config.yaml
n_layer: 8
d_model: 384
head_dim: 128
norm_place: "pre"
rope_fraction: 1.0
bias: "none"
tie_embeddings: true
init: "orth"
init_std_up: 0.0646
init_out_by_depth: true
decay_fraction: 0.893
train_tokens: 685800000
Each number is 128 + 24 x the weight over its row's rms, rounded and kept within 0 to 255. Layers, rows and columns count from 0. The size above them is the row's rms in percent of the matrix's.

# layer 3 MLP down (transposed), 1536x384, rms 0.0469, rows 799-816, columns 192-383
size [ 97  98 106 101 105  92 102  89 107  99 101  95 102 101 100 102  94 102]
[[117 116 141 126  98 152 147 107 134 135 149 119  80 168 123 156 193 132 118 120 134 160 116 129  98  91 150 134  81 155 143 162 147 129 131  99 148 143 113 145 136 133 160  97 112 150 146 149  75 155  75 134 163 110 101 127 147 141 103 154 101 150 140 107 120 145 130 142 112  87  90 127  83 103 108 144  88 137 125  96  88 124 124  98 152 140 117 109 154 138 109 119 137 124 132 119 130 173 141 113 115 129  93 160 145 135 138 146 125 166 163 140 141 144 122 144 132 110 164 145 157 178 111 124  88 180 166 132 111 103 120 107 150 101 139 111  67 135 126 107  88 146 176 123 159 107 121  94 130 157 122 144  94 117 149 118  41 115 153 117 112 150 182  92  92 113 125 109 115 156 153 172 140 174 116 106 141 131 122 123 166 150 109  79  98  78 130 134  96  98 134 140]
 [144 117 148 150  94 153 115 123 116 134 126 157 119 153 179 124  78 128  66 160 120 150 140  99 153 124 112 113 146 126 117 134 158 119 160 103 105 141 143  80 137 146 122 121 106 148 139 109  99 104  89 153 129 121  90 143  65 148 102 115 132 144 118  99 154 137 143 167 141 153 127 142 127 114 125 134 116 121 146 168 168 103 145 137 136 120 119 130 158 136 141 133 125 122 150 137 106  82 149 108 122 104 148 107 168  99 119 101 136 119 125 102 131 132 150  98 115 115 173  88 144 143 144  92 159 110 134 157 153  99 161 140 133 129 141 245 142 151 135  75 170 163 107 138 129 123 100 147 111 108 155 148 148 118  98 117 147 114 149 134 161 109 153 110 129  82 125 121  71 126 123 141  93  88 147 143 131 124 157 120 174 103 144 150 153 166  90 115 119 135 141 135]
 [106 116 124 106  74 130 158 131 148 144 135 106 144 149 157 164 121 129 122 117  64 136 160 100 140 142 162 100 110 123 135 116 160 103 160 123 134 145 143 163  92 181 137 137 114 104 159 111 116  90 113 106 124 151 152 106 136  91 106  98 168 123 144 120 122 121 146 138 102 100 139  83 191 159 130  90 139 125 134 146 164  75 121 122 150 153 140 147 110 152 112 153  64 132 125 109 137 125 112 116 125 137 133 133 104 183 182 151 121 114 160 105 157 170  69 160 108 118 141 134 112 112 128 154 112 146  96 135 103 124 101 126 100 153 145 141 124 156 115 104 138 121 146  81 107 115 141 126 135 133 133 125 163  94 145 110 150 135 127 102 155 148 141 188 140 119 126 187 113 149 132 159 112 127 111 163  96 141 128  75 128 138 117 119  71 163  70  82 146 133 122 156]
 [120  82 130 128 103 133 104 151 111 137 110 117 157 167 158 122 132 166  88 160 149 138 145 137 113 132 128 147  86 133  93 181 122 138 113 136 116 129 119 102 161 149 129 147 118 111 143  91 107 112 126 140  83 146 137 102 128 151 118  74  99 166 138 145 130  86 129 132 105 130 158 118 145 169 140  89  97 154 109 129 131 143 151 157 140 149 134 157 106 108 136 123 161 103 135 112 148 138 132 171  91  95  81 130 121 164 116 131 145 145 115 143 123  83 179 114 117 143  92  99 196 136 124 139 128 122 102  97 115 149  80  98 121 139 137 247  88 123 132 112 125 128 133 131 110 149 174 137  96 137 139 145 134 108 133 142 161 147 145 123 125  77 143 123 127 165 156 117 158 147 186  97 119 154 124 158 178 128 144 114 139 120 165 129 144  63 119 153 137 138  93 120]
 [ 87 157  79 142 132 163 140 110 105 186 150 143 107 125 113 129 122  95 125 132 130 160 126 151 123 143 118 144 130 168 141 109 119 158 135 124 154 115 103  95 129 140 175  91 145 145 138 136 158 141 105 133 106  95 131 112 144 145 135 125 135 137 145 104 139 148 148 160 173 146 122 152 136 134 126 156 110 155 158 128 152 143 105 105  91 117 136 143 110 127 170 148 113 104 200 104 112 120 115 115 120 138 111 132  91 133 141 118  95 139  93 103 114 147 116 166 164 113 113 137 115 128 124  76 111 158 126 158 153 122 121 127 126 118 109 111 126 173 110 124 108 134 136  97 146 125 155 134 133 150 129 125  94 121 164 100  83 114 165 112 135  93 133 160 151 116 136 142  85 149 106 140 119 119 154 141 134 137 147 194 127 111 159 147 129 157 116  92 165 107 124 135]
 [139 137 132 128 110 159 136  81 139 121  95 130 118 102 153 117 140 137 122 160 172  99 135 140 138 154 146 108  82 125  98  89 153  97 141 113 103 158 115 117 144 161  92 179 101 125 146 111 102  97 143 133 161 137 160 130 121 156 158 125  92 125 116 163 179 109 119 113 159 116 125 101 150 136 120 131 151 116 137 104 124 164 120 130 143 148 151 138 107  77 145 133 137 137 145 180 106 100 116 123 104 134 121 108 130  88 103 109 136 146 104 118 134 103 130 116 140 104  84 101 105 170 137 102  80 127 170 104 147 120 118 144 138 126 109 161 159 110 105  67 104 136 154 152 125 102 139 140 152 161 136 150  95 130 174 121 153  91 140 123 103 125 113 136 142 156 160 166 128 117 113 140  96 146 135 119 158 155 119 136  90 158 153  73  86 142 156 120 148 160 135 116]
 [141  88 148 148 179 109 104 125 148 109 139 129 138 135 121 128 128 105 130 118 148 112 110 117 189 145 109 101 129 142 137 140 156 121 122 117 143  93 107 127 107 127 150  89 166  69 126 106 141 144 139 127 145 100 114 138 102 129 150 122 114 132 136 159  93 160 162 104  85 111 121 104 120 117 136 122 148 104 125  98  90 129 140 145 149 151 114 120 169  94 135 158 116  94 112 114 174 128 135 136 119 106 126  78 145 114 150 107 155 128 136 148 138 129  64 119 118 179  97 160 120 152 161 144 138 122 112 156 162 149 127 114 110 104 103 214 115 164 132 115 106 151 124 119 143 132 147 116 167 139 133 122 136 129 148 150 112 156 143 103 135 107 113 125 125 107 131 109 122 119 105  67 112 170 136 147 133 148 130 102 136 150  83 133 138 138 110 116 154 130 135 145]
 [121 170  95 130 115 149 129  68 135 154 110 137 137 112 139 111 126 119  70 110 130 110 139 156 150 128 148 153 126 109 142 145 136 160 129 120 107 146 100 160 116  94 133 112 141 131 116 154 110 120 110  90  97 112 119 135 160 176  88 147 143 137 142 126 153 133 125 154  96 110 143 130  94 156 142  93 120  79 144 134 160 104 170 146 160 114 122 151 102 107 131  99 125 135 164 140 107 127 164 137 124 145 167 141 156 150 151 132 161 159 119 132 134 165 132 149 120 150 172 146  90 154 126 175 116 118 111 115 140 132 130 127 143  70 131 153 143 154 134 139  92 155 115  73 121 147  97 165 102 131 135  69  78 138 120 126 139 132 102  96  77 135 151 103 132 180 107 127 135  83 120 142 106 114 136 143 104 179 104 156 103 141  85 187 144 164 149 132 133 105 115 132]
 [105 132 110 122 137 114 128 124 135 118 101  94 151 111 132 119 153 145 144 139 184 129 120 129 115  93 166 143 171 112 122 104 160 157 109 138 108 129 111 170 122 131 133 151 129 116 135 107 148 125 207 172 119 137 164 113 120 102 140 115 102 118 153 155 105 132 111 117 123 155 136 111 124 101  81 101 160  97 146 111 135 146 138 116 139 135 146 122 109 144 136 134 132 163 116 180 155 187 119  97 125  95 101  95 156 146 129 117 144 162 171  84 109  86 126 122 136 175  92 139 102 122 145 127 138 146 140 155 133 157 122 136  97 141 138  92 140 120 107 145 117 123 142 160 124 132 111 133 116 147 121 133 141 108 137  89 144  85 128 133 136 100 133 170 139 150  80 106 128 160 132 129 188 130 129 151 177 100 124  88 113  72 128 169 117  96 153 139 156 149 130 161]
 [108 117  98 151 139 135 112 115 109 120 163 137 149 114 171 143 153 123 148 127 152 178 128 136 108 146 107  73 120 148 139 135  88 111 134 103 133 108 106 105 127 142 152 114 160 129  79 115  66 158 120 123 163 130 102 138 105 109 131 103 105 112 141  82 127  99 170 104 131 118 137 167 127 100 134 138 112 108 114 129 100 126 175 120 103 132  96 183 127 158 164 108 117 103 149 137 135 137 178  89  99 132 125 138 128 158 139 124 151 131 183 164 113  97 149 163 131  99 130  99 142  96 112  78 127  76 217 163 123 174 108 145 121 133 146  96 129  91 134  99  99 154 153 113 147 114 104 135 158 133 137 149 121 126 121  87 119 109 103 153 150  87 157 111  92 138 162 105 100 132 154 131 123 156 159 131 100 128 102 155 111 143 129 135 118 189 160 154 135 153 124 141]
 [138 118 109  80 147 139 115 117 135  96 107 115 128 132 125 105 125 105 161 162 168 146 167 138 135 123 135 187  66 114 125 155 153 123  98  87 126 133 142  83 167 110 134 122 151 111 105 106 116 107 123 121 113 171 155 125 107 109 114 141  91 112 157 137 117 153 128 131 113 120 156 114 113 161 136 142 154 124 119 144 113 107  73 133 143  65 164 153 140 196 179  87 172 105 117 109 130  89 107 152 118 103 102  83 172 144 155 137 118 151 116 146  89 150 143 147  97 152 121 112 130 117 113 126 169 109  60 101 133 137  94 118 127 100 187 136  93 149 104 135 134 134 129 139 137 119  74 148 107 120 114 106 118 122 157 152 113 135 163 153  92 149 158 145 134 100 143 141 136 169 125 155 108 113 135 160 120 153 148 133  92 138 125 101 125 149 150 168 158 112 167 184]
 [ 98  82 125 127 139 170 116 138 138 170 119 160 153 117 151 108 122 133 159 110  97 128  88 145 167 118 133 132 152 150 115 153 113 130 110 120 119 123 112 107  93 126 121 150 151 128 119 129 118 142 107 137 123 123 125 129 165  85  88 113 144 141 110 117 129 126 112 165  99  99 112 128 146 139 157 115 148 143 168 123 122 110 179 132 120 151 114 113 134 144 143  96 139 131 118 153 129 120 106 143 115 128 102  91 146 102 150 149 147 129 145 107 133 142 124 109  92 133  94 109 118 143 161 106 136 116 149 118 113 144 143 161 146 131 125 209 105 140  92 124 125 145 104 126 129 135 141 125  89 138 136 176 120 118 151 109 110 127 170 132 103 141 114 121 170 160 149 122 121 166 136 129 125 113 138 178 120 138 161 123  90 163 104 135  76 150  65  87 136 164 109 128]
 [135 116  98 127 136 137 130 140 147 120 124 186 144 126 180 107  92 192 131 106 114 126 114 137 152 123 171  97 151 120  94  91 100 128 131 138 129  99 123 145 111 123  99 135 132 127 129 137 129 216 129 165 143 134 131 131 102 127 103 149 105 152 122 137 127 105 146  97 112 129 153 120 108  54 106 103 151 129  84 105  89 129  87  99 147 123 131 105  73 125 122  95 133 147 109 128 155 106 149 113 121 171 134 139 150 140 177 107 133 108 153 160  99 135 141 116  87  51 128 160 133 148 168 117 142 151 111 110 123 130 176 134 136 178 156 169 122 111 140 141 124 118 147 139 159  67 125 101 125 131 119 160 119 119 176 165  82 135  94 126 165 155 120  87 112  87  85  85  92 146 175 174 130 128 144 116 159 125 101 141 143 141  98 141 123 136 139  83 136 137 159 138]
 [134  98 176 127 140 161 124 131 186 126 132 148 147 150 129 110 116 121 125 141 151  98 140 173 121 151 172 106 138 153 113 141 135 121 124 125 120 121 152 153 188 114  86 125 159 120 158  93 121 182 124 117 137 101 133 113 143 139 170 161 122 138  67 183 120 125 152 126 162 104 123 125 114 101 134 107 136 158 131 144 103 141 138 137 134 142 140 159 154 132 137 121 150 129 147 154 137 138 143 149 182 104  94 126 130 162 147 140 133 131 106 117 102 101  84 136 104 131 127 124  90 142 175 144 132 116  77 103 132 109 152 103 102 167 132 181 119 153 149 134 123 152  91 122 133 135 108 124 160 119 152 125 137 135 110 133 113 143 142 142 151 165 114 110 154  78 151 128 138 113 129  91 138 121 139  98 108 192 102  76  91 153 119 124 124 135 105 137 130 126 127 124]
 [130 170  94 143 134 131 100 141 125 153 102 119 119 156  95 144 131 125 117 138 153 150 134 102 113 136 158 122 134 135 120 152 117 150  95 151 139 175  71 109 188 145 157 121 135 131 114 118 115 168 101 143  90  96 155 140 117  92 128  88 121 168  99 152 152 142 156 120  85 104 116 100 159 144 177 132 128 151 129 154 118 103 174 133 119 156 129 110 110 149 131 148  92 133 211 118  75  79 135 129 160 124 147 104 128 110 124 138 160 144 120 139 130  83 146 113 160 102 111 170 137 120 111 141 142 106  81 136 132 191 143 107  99 122 148 110  95 168 140 129 109 120 134  93  89 132 121 146 119 119 204 121  87 125 119 146 144 123 126 135 137 112 122 122 145 126 120 133  86 139 119 100 148 159 114 135 105 126 107 122  97 173  98 116 111 155 166 158 158 137 131 111]
 [161 154 166 125 135 161 150 170 159 129 105 168 137 144 126 155  93 124 150 154 139 129 125 136  92 136  95  99 134  92 152 132 159  81 116 115 148 130 105 143 156  95 115 132 106 151  82 124 160 106 134 105 125 142 137 106 120 141 152 120 159 117  75 122 115 110 171 148  92 136 147 110 111 134 137 140 147 112 111 137 103 174 136 162 143  84 104  99 133 126 111 141 149 132 117 135 108 134 124 151 102 139 161 106  76 142 124 109 104 128 102 187  86 152 141 142 118 152 139 107  84 125 120 119 125 126 148 106 153 128 118  91 124 116  97 113 108 112 115 116 124 161 138  98 150 124  85 103 126  80 102 156 117 118 123 139 141 166 137 131 167 148 115 102 144 166 125 103 100 124 137 155 108  70 162  90 130 102 124 144  86 146 153 133 145 134  84 132  68 120 141 114]
 [ 91 129 127 152 125 142 174 147 158 128 117 104 108  95 118 136 125 129 164 129 113 154 147 143 116 106 120 133 107 142 103 150 101 169  66  99 113 151 116 149 101  96 134  78 104 153 118 130 104 105 140 100 124 140 136 140  87 151 153 127 139 134 131 154 103 126 119 123 140 113 119 122 156 107 135 150 129  97 144 111 133 175 154 117 122 139 122  90 117 128 116 126 155 121 130  95 119 145 187 123 121 116 140 199  95 177 103 139 120 160 163 128 137 168 150  99 153 188 117 132 115  91 125  91  99 158 132 156 115 110  86 160 118 135 150  53 160 127 140 124 102 160 138 125  83 137 137  87 104 129  91 132 130 104 150  96 131  85 123 114 163 131 158 152 143 144 135 116 141 129 103 111 141  96 126 126 155 163 120 143 129 122 145 164 150 149 130 100 112  89 149  99]
 [121 108 142 141 173 119 123 141 106  90 140 173 130 144 127 143 111 133 136 131 139 154 119 146 132 122 149 167 161 123  92 120 120 151  94 121 191 169 125 127 124 151 167  88  95 129 130 125 123 155 154 130 146 164 133 134 102 121 104 100 171  94 114 104  84 127 165 176 125 122 125 135 157 165 138 128  98 107 113 110 105 127 130 166 149 108 150 132 135 117 138 124 151 134 151 146 147 144 140 101 142 126 170 156 122 137 130 111  86 135 126 141 139  89 113 130  99 125  94 141 137 146  92  90 147 100 147  76 131 132  96 155 136 159 106  97 109 118 162 218 118 140 141 107 155 125 114 131 117 103 101 158 134 131 100 137 121  93 152 105 186 108 129  96 134  87 124 133 181 125 146 126 102  93 107  93 154 158 130 125 102 105 134 157 135  95 170 152 123 134 149 129]]
# layer 3 MLP up, 1536x384, rms 0.0657, rows 800-817, columns 192-383
size [ 92 105 103 104  94 101  93 105  94 101  99 101 101 100 103  94 102  99]
[[126 155 155 132 137 115 114 140 137 148 150 132 100 153 126  71 133  79  95 103  78 132 136  90 138 117 106 138 169 122  99 145 128 138 116 135 148 110 127 113 150 122 111 129 165 119 136 170 124 139 135 110 158 101 205 119 153 150 174 161 185 117 147 143 152 173 115 124 126 108 104 129  96 147 158  98 127 101 109 152  89 116 134  99 137 113 112 126 117 125 101 128 160 144 158 147 124 142  99 115 195 127  94 128 145 160 156 124 155 115 157 134 114 102 106  55 128 134 117 124 144 122 122 127 127 173 171 140 108 141 147 112 105 156 132 117 121  47 145 164 132 113 149 143 139 122 101 105  97 123 122 131 121 135 134 128 121 136  95 103 101 176 103 129 105 152 118 134 163 149  53 104 164 141 147 145 124 111 106 148 105 123 135  87 119  79 171  98 103 168 154 150]
 [143 128 125 140 104 155  94 126 130 107  95 140 131 136 154 106 156  98 122 129 147 108 149 144  95 157 133 177 139 109  68 102  82 138 131 151 131 147  83 181 155 113 113 145 124 155 103 141 183  87 109 100 138 133 126 148 138 131 126 121 102 143 131 130 158 140 155 114 125 132 164 159 111 136 158 148 125 115 116 120 112 160 156 159 123 145 114 119 124 146 142  89  84 120 132 168 136 137 125 153 139  95 104 154 112  93 134 120 132 122 141 142 159 139 145 112 122  82  91  77 198  85 112 115 121 134 107 108  94 177  85 142 152 144 115 114 119  83 108 147 125 139 103 130 126 127 149 136  97 138 146 106 108 128 110 128 112 134 115 133 126 126 142 169 128  97 103 173 145 166 150 108 119 134 126 140 136 174 120 178 121  46 162 141 126 124 128 138 155 124 153 140]
 [ 96 178 106 100 117  94 170 140 127  92 122 198 145 150 154 104 181 171 150 119  80 152 136 149 109  55 118 129 141 110  96 127 152 149 125 114 132 127 144  96 154 112 142 126 152 122 128 114 115 167 107 165 158 143 108 148 106 155 101 171 158 154 130 148  78 121 160 109 161 108 157 124 163 146 127 138 136 144 120 118  75 120 120 140 136  99 134  90 127 142 130  88 126 129 105 121 145 148  91 179 143 141 113 151  98 186 116 134 129 171 109 114  93 127 154 110 130 141 127 130 125 118 133 133 112  84 154 140 117 118 109 129 170 108 130 122 157  99 120 189 115  93 115 138 108 124 152 129 118 138 124 149 171 131 112 124  91  97 135 134 150 154 176 125 116 107  99 149 151 104 121 108 135 146 108 151 102 121  78 124 137 134 114 122 114 113 116 101  99 120 130 112]
 [144 123 137  85 103 141 143 184  59 148 111 156 183  82 125 110 120 112 101 142 109 131 129 148 122 126 125 104 133 131  82  96 104 144 161 121 150  97 139 119 155 147 154 119 136  87 124 147 153 111 121 107 112 142 108  87 128 178 135 186 128 131 140 107 157 160 179 131 155 127 114 132  98 127 125 112  93 136 127 144 128 110 118  64 116 114 148  90 107 114 122 153 111 144 115  90 127 142 115 100 130 122 145 113 102 117 144 128 128 140 148 116 115 173  80 139 141 143 168 128 145 108 102  79 133  89 124 119 107 110 130  88 120 116 179 119 149 135 125 145 139 169 137 123 135 115  97 102 128 176 126  98 112 101 147  80 117 133 121 119 146 185 118 188 165 112 128 178 157 126 101 139 125 152 130 124 170 161 169 152 127 111 133 105 115 134 120 138 139 122 158  87]
 [157 127 109 180 137  97 123 145 139 111 117 147 143  99 142 178 123 148  73 129  81 129 144 147 119 123 194 127 113 161  72 138 112 142 159 100 141  93  99 126 122 167 162 143 115 112 125 130 147 123 133 130 123 159 145 151 118 172 149 135  69 120 163 119 113 156 105 128 129 132 121 111 152 128  96 168 123 115 115 152 130 147 120 131 107 118 143 136 115 155 126 146  97 124 108 178 117 110 150 152 129 136 106 143  81 106 157 114 166 161  74 133 162 160 187 136 102 132 137 121 102 118 154 137 138  73 150 160 115 131 166 152 129 159 120 149 124 121  97 105  82 100 104 178 108 115 131 141 123 108  95 165 101 129 102 126 153 105 105  94 120 111 139 165 116 122 123 103 116 106 113 152 169 130 144 129  94 157 146 166 110  89  93 166 148 136 124 134 120 189 103  45]
 [193 120 147 120  95 107 118 139 135  82 124 170 133 155 127 157 147 138  93 158 140 178 134 123 130 121 102  95  92 160 133 149 102 125 127  88 134 124 105 125 117 133 131 126 135 102 113 163 135 133 115 129 122 132  84 129 156 144 160  95 100 150 141 115 101 126 149 126 131 122 116 123 114 110 130 149  90 119 117 121 148 165 113 149 133 107 143  77 114 187 103 140 127 103  81 118 160 155 151  81 129 109 132 155 133 133  83  89 102 147 104 155 148 134 132 153 133 145 121 126 131  63 122 115 121 174 130 118 101 136 135 134 127 104 134 114 138  96 143 121 140 109 134 114 107 144 169 164 127 113  94 112 130 120  87 117 145  92 170  91 107 174 143 139 124 108 109 136 147 157 115 171 128 131 102 125 118 132 186 104 116 166 130  99 158  94 126  94 101 146 149  85]
 [153 108 139  81 134 124 157 155 110 123 124 166 134 121 139 118  93 168 124 124 119 126 151 106 130 102 116  90 116 138 122 129 123 134 140 137 166 121 151 148 123 150 117 104 134 124 125 152 165 139 129 122 142 117 146 142  96 138 139 148 100 118 137 156 131 115 106 113 141 116 131  72 156 142 127 138 135 150 108  93 106 138 115 101 122 127 101 153 113 110 113 137 132 163 141 121 156 117 134 125 184  99  98 152 127 115 118 112 115 166 156 107 199 115 111 124 159 128 153 135 155  91 117 136 151 129 135 154 112 136 124 150 101 158 150 125 120 140  33  97 139 137 131 157 122 113 135 137 116 170  88 159 105 141 176 126 151 108 153 145 184 143 113  68 132 164  92  88 131 163  95 116 121 122 136 109 119 128 141 138 112 123 106 137 107 137 143 141  77 161 108 131]
 [107 137 144 132 109 118 138 131 104 119 151 144 142  93  96 125 157  97 187 122 133 149 115 155 133  84  98 137 128 165 124 109  86 120 117 170  86 120  95 135  77 124 141  96 170 120 171 112  88 138 100 139 145 142  97 119  93 125 126 130 115 138 154 122 107 155  77 142 127 125 128 148 151 100 119 173 167  97 127 151 142 142 194 132 186 109 138 127 161 111 106 136 109 145 131 123 125 140 115 149 118 132 134 132  95  89 140 159 136 152 131 148 169 153 138  89 128 108 157 125 154 116  99 110  86 111 138 160 111 162 143 156  65  88  95 108 110 105 166 105 124 126 100 146 128 112  93 134 107 123 108  68 170 105 108 113 162 113 126 100  98 135 139 145 113 127 134 185 126 134 110 153 119 161 147 102 120 123 156 133 121  98  99 150 106 150 132 138 117 119 157 117]
 [114 144 158 110 121 118 130 151 102 150 138 103  94  94 151  99  55 114  70 157 115 129 140 139 117 130 138 149 160  87 119  93 193 110 113 191 139 107 142 134 138 152 155 128 153 129 133 108 187 107  91 127 142 132 108 119 142 156 117 177 140  97 141 133 162 105 120 137 159 112 116 135 122 133 108  69 153 113 157 158 137 163 126 144 132 117 158 119  95 113  78 117 139 127  91 153 169 130 107 155 115 137 154 139 120 145 149 142 127  98 146 117 126 144 118 134 137 121  67 110 120 143 148 132 162 141 107 115 127 166 133 113 147 141  89 102 128 148 117 193 131 146 105 117  95 148 108 103 125 120 140 124  88 121 108 103 134 116 143  94 135 130 157 142 161 134 148 140 129 143 103  99 125 133 123 108 126 159 101 129 128 132 111 137 114 109 135 121 128 123 127 110]
 [153 138 113 144  98 120 146 142 119 143 120 131 161 143 179 153 122 175 161 161 116 122 125 126 133 144 149  86 125 121 117 109 103 116 140 123 112 128 130 153 161  90 115 161 111 138 163 135 118  95 103 135 125  85 114  76 169 151 152 149 142 144 127  94 130 141 133 123 169 134 162 174 155 147 142 161 132 111 129 120 142 166  78 150 134 157 113 135 132  90 113  91 133  91 132 152 117 149 128 103 154 115 172 167  71 154 104 129 131  95 164 136 128  99 150 113 159 176 131 107 132 142 130 125 123 146 119 120 113 153 146 116 163 163 119 115 132 100 125 105 121 125 132  93 138 162 214 135 146  93 119 185 148 141  98 149  92 128 106 135  90 139 145  78 122  87 141 161  68 141 151 132 120 174 118 154 161 130 129 131 124 103 136 147 185 126 130  89  85 159 123 161]
 [146 129 134 134 137  96 139 139  89 156 160 130 149 108 129 165 156  93 148 100 129 149 122 124  84 133 141 148 151 120 104 180 138 126 139 136 188 102 159 174 123 176 129  88 147 134 143 156 130 103 130 125 132 143 116 129 163 171 117 130 140 172 124 150 171 149 210 142 135  99 138 145 151 122 111  98 130 106 115 145 116 126 130 150 135 124 125 131 105 123  98 142 139 170 129 113 137 137  99 117 154 119 118 151 110 116  97 128 143 204 119 125 116 154 132 120 163 118 114 115 111 132 121 145 197 127 150 171 118 124 161  94 173 145 154 129 160 125 156 113 123 126 148 119 110 146 107 153 132 153 146 111 105 119 133 135 159 148 111  72  78  95  92  98  77 139 137 108  98 121  95 156 132  99 131 140 124 127 139  95 159 111 148 136 137 109 127 138 114 138 154 142]
 [140 162 113  84  79 127 174 144 108 121  91 136 168 105 108 114 110 122 111 136 115 138 124 143 110  83 134 139 135 150 156 115  84 118 132 153 119 133 155 129 131 124  81 152 100 148 137 118 146 120 150 124 144 188 114 161 107 120 156 120 133 107 104 127 134  72  82 113 130 110 120 140 119 138 136 140 120 155  96  80 125 141  78 130 175 147  98 101 153 149 139 146 108 134 100 151 175 136 157 129 104 118 149 126 127 117 115 118 106 161 134 116 111 155 131 175  91  96 125 132 139 163 133 151 115 123 139 135  98  93 132 131 137  92 118  78  61 130 135 163 124 124 156 141 119 111 153 151 110 142 142 122 103 101 125 106 121 124 169 105 113 140 143 125  97 157  93 120 116 103 161  87 140 128 148 111 169 134 103 159 165 110 113  94  86 116 135 133  90 144 145 134]
 [120 120 114 113 123 152 117  97 120 127  90 124 122  77 148  99 139 145 156 132 122 175  97 141 142 126 134 103 133 155 137  85  87 150 129 105 115  99 112 154 136 106 184 124 192 128 177 100 152 154 120  78 125 128 146 123 149 120 159 110 100 105 122 136 110 151  80 116 141  71 165 136 127 102 152 127 104 116 138 144 100 111 115 109 141 113 121 140 123 142 134 161 122 136 110 145 146 175 129 165 159 102 143 136 136 113 108 125 100 157 147 157 111 129 118 138 122 112 130 126 149  79 109 152 122 145 126 150 104 132 137 139  96 126  85 150 122 102 161 175 113 112 169 134 116 161 110 106 146 162  91 116 130 122 105  74 124 112 129 111 150 171 125  82  99 126  92 154 126 137 132 122 121 110 130 108 126 159 119 153 121 101 180  76 136 132 125 175 161 176 143  90]
 [129 126  84 143 150 135 142 119 131 157 151 121 120 157 128 124 147 118 143 124 141 142 145 173 140 136 178  95 147 135  94 190 117 143 122 132 159  70 126 103 154 107 101 124  99  97 133 104 131  97 115 149  93 119 134  75 103 118 105  94 117 108 138 180 138 101 129 124 111 122 121 122 133 155 104 121 149 141 150 133 117 174 150 139 126 109 107 143 124 151 141 132  87 117 122 125 140 132 146 125 143 172 106 137 125  86 107 135 137 157 125 129 120 117 170  82 144  95 131 142 114 126  82 153 148 137 110 145  97 130 151 112 135 110 109 124  93 119 158 118 115 140 131 161  96 143 155 109 106 115 116 120  97 173 120 112 144 120 136 147  99 135 152 124 151  99 147 128 136 121 153  81 142 103  89  88 144 127 120 155 107 104 112 109 143 131 117 112 124 123 139  50]
 [125 125 108 141 151 140 135 137 115 146 130 169 105 121 170 143  88 143 137  94 105 103 149  90 119  85 128  83 109 148 109 158 126 147 122 103 136  99  76 134  95 104 157  80 115 146 112 135 132 135 133 102 124 151 158 107 141 132 129 124 126 128 177 152 113 156 120 108 112 148  66 113 127 127 105 157 137 146 146 154 130 158 134 139 120 129 100 144 139 112 102 140 125 151 135 128 135 122  90 159 162 130 124 107 117 137  76 126 111 125 132 155 127 134 167 111 172 118 155 157 106 134 164 139  94 113 133 143 124 114 118 146  94 179 177  92 148  94 117 149 189 129 120  96 143 104  91 128 106  72 122 149 103 173 144 119 126 124 144 149 144 144 137 135 116 102 145 149 110 178 125  97 100 134 114 140 127 158 134 117 150 151  69  82 151 135 112 118  99 112 130 151]
 [ 85 164 137  93 110 143 145 118 114 105 121 129 111 153 127 145 110 124  69 128 126 103 129 163 125 135 172 132 136 135 134 133  87 118 155 116 115 115 164 119 147 109  99 124 114 108 142 141 153  99 144 159 145 178 145 178 142  92 156 145 124 114 147 142  80  98 148 130 108 133 115 128 144 121 170 111 150  96 152 107 150 123  99  85 136 159 107  96 144 141 113 145 106 123 113  92 114 159 137 140 146 162 115  73 142 152 155 118 130  97 156 101 154 117 132 133 131  80 117 136 123 115 136 127 163 125 157 128  87 131 137 138 158 157 112 133  92 140 136 126 131 107 149  94 136  95 143 121 125 162 141 111  89 139 112 136 138 139 136 135 123 133 172 192 126 163 124 105 189 152 128 135 127 146 109  94 125  71 102 120  99 122 177 100 136 138 128 121 161 143 125 117]
 [101 116 123 175 109 111 120 137  82 148 170 100 122 165 159 203 133 128 120 117 117 133 159 128 130 122 130 131 161 110 126 109 134 138 134 124 120 168 129 153 161 115 124 142 109 166 121 127  80 134 143 162 122 107 101 167 121 150 101 143 156 131 116 125 145 152 150 107 143  84  83 144 103  88 114 103 110 125 117 132 162 131 148  99 156 131 118 142 125  80 159 106 144 121 170 149  61 117 119 140 114 180 101 141 127 155 143 147 160  91 131 150 104 134  87  76 158 140 128 104 117 106 140 153 116 102 106 120 139 109 179 118 132 129 125  95 125 141 121 145 141 141 133 119 104 153 109 153 156 123 123 160 155 126 155 126 143 143 136 126 113 176 162  94 104 106 163 104 140 141  91 150 133 126 147 125 111 152 148 130 127  93 150 189 147 108 136 119 142  93 127 112]
 [141 122 107 183 163 144 128 136 125 115 116 161 125 178 144 146 114 155 117 132 106 122 148 101 161 115 161 144 132 139 166 121 101 142 136  84 129 139 156  79 150 185 141 114 144 154  60  93 115 123 125 132 107 133 128 179 120 105 157 129 153 121 131 123 146 141 122  94 142 151 118 124  71 132 117 108 154 117 148 105  91 147 119 113 114 109 159  82 168 149 171  91 153 191  92 135 138 119 104 137 144 143 136 107 103 159 159 135 159 153 122 102 126 136 138 124 121 126 106 133 173 144 102 150 103 200  83 111 112  85 147 133 147 182 165 142  81 136  90 141 115 133 151  88 125 109 110 183 119 137 123 135 109 136 134 110  97 114  67 138 175 150 119 118 129 147 139 129 138 129 141  84 116 112 123 114 143 105 123 151 125 114 145 111 146  92 120 127 170  93  97 131]]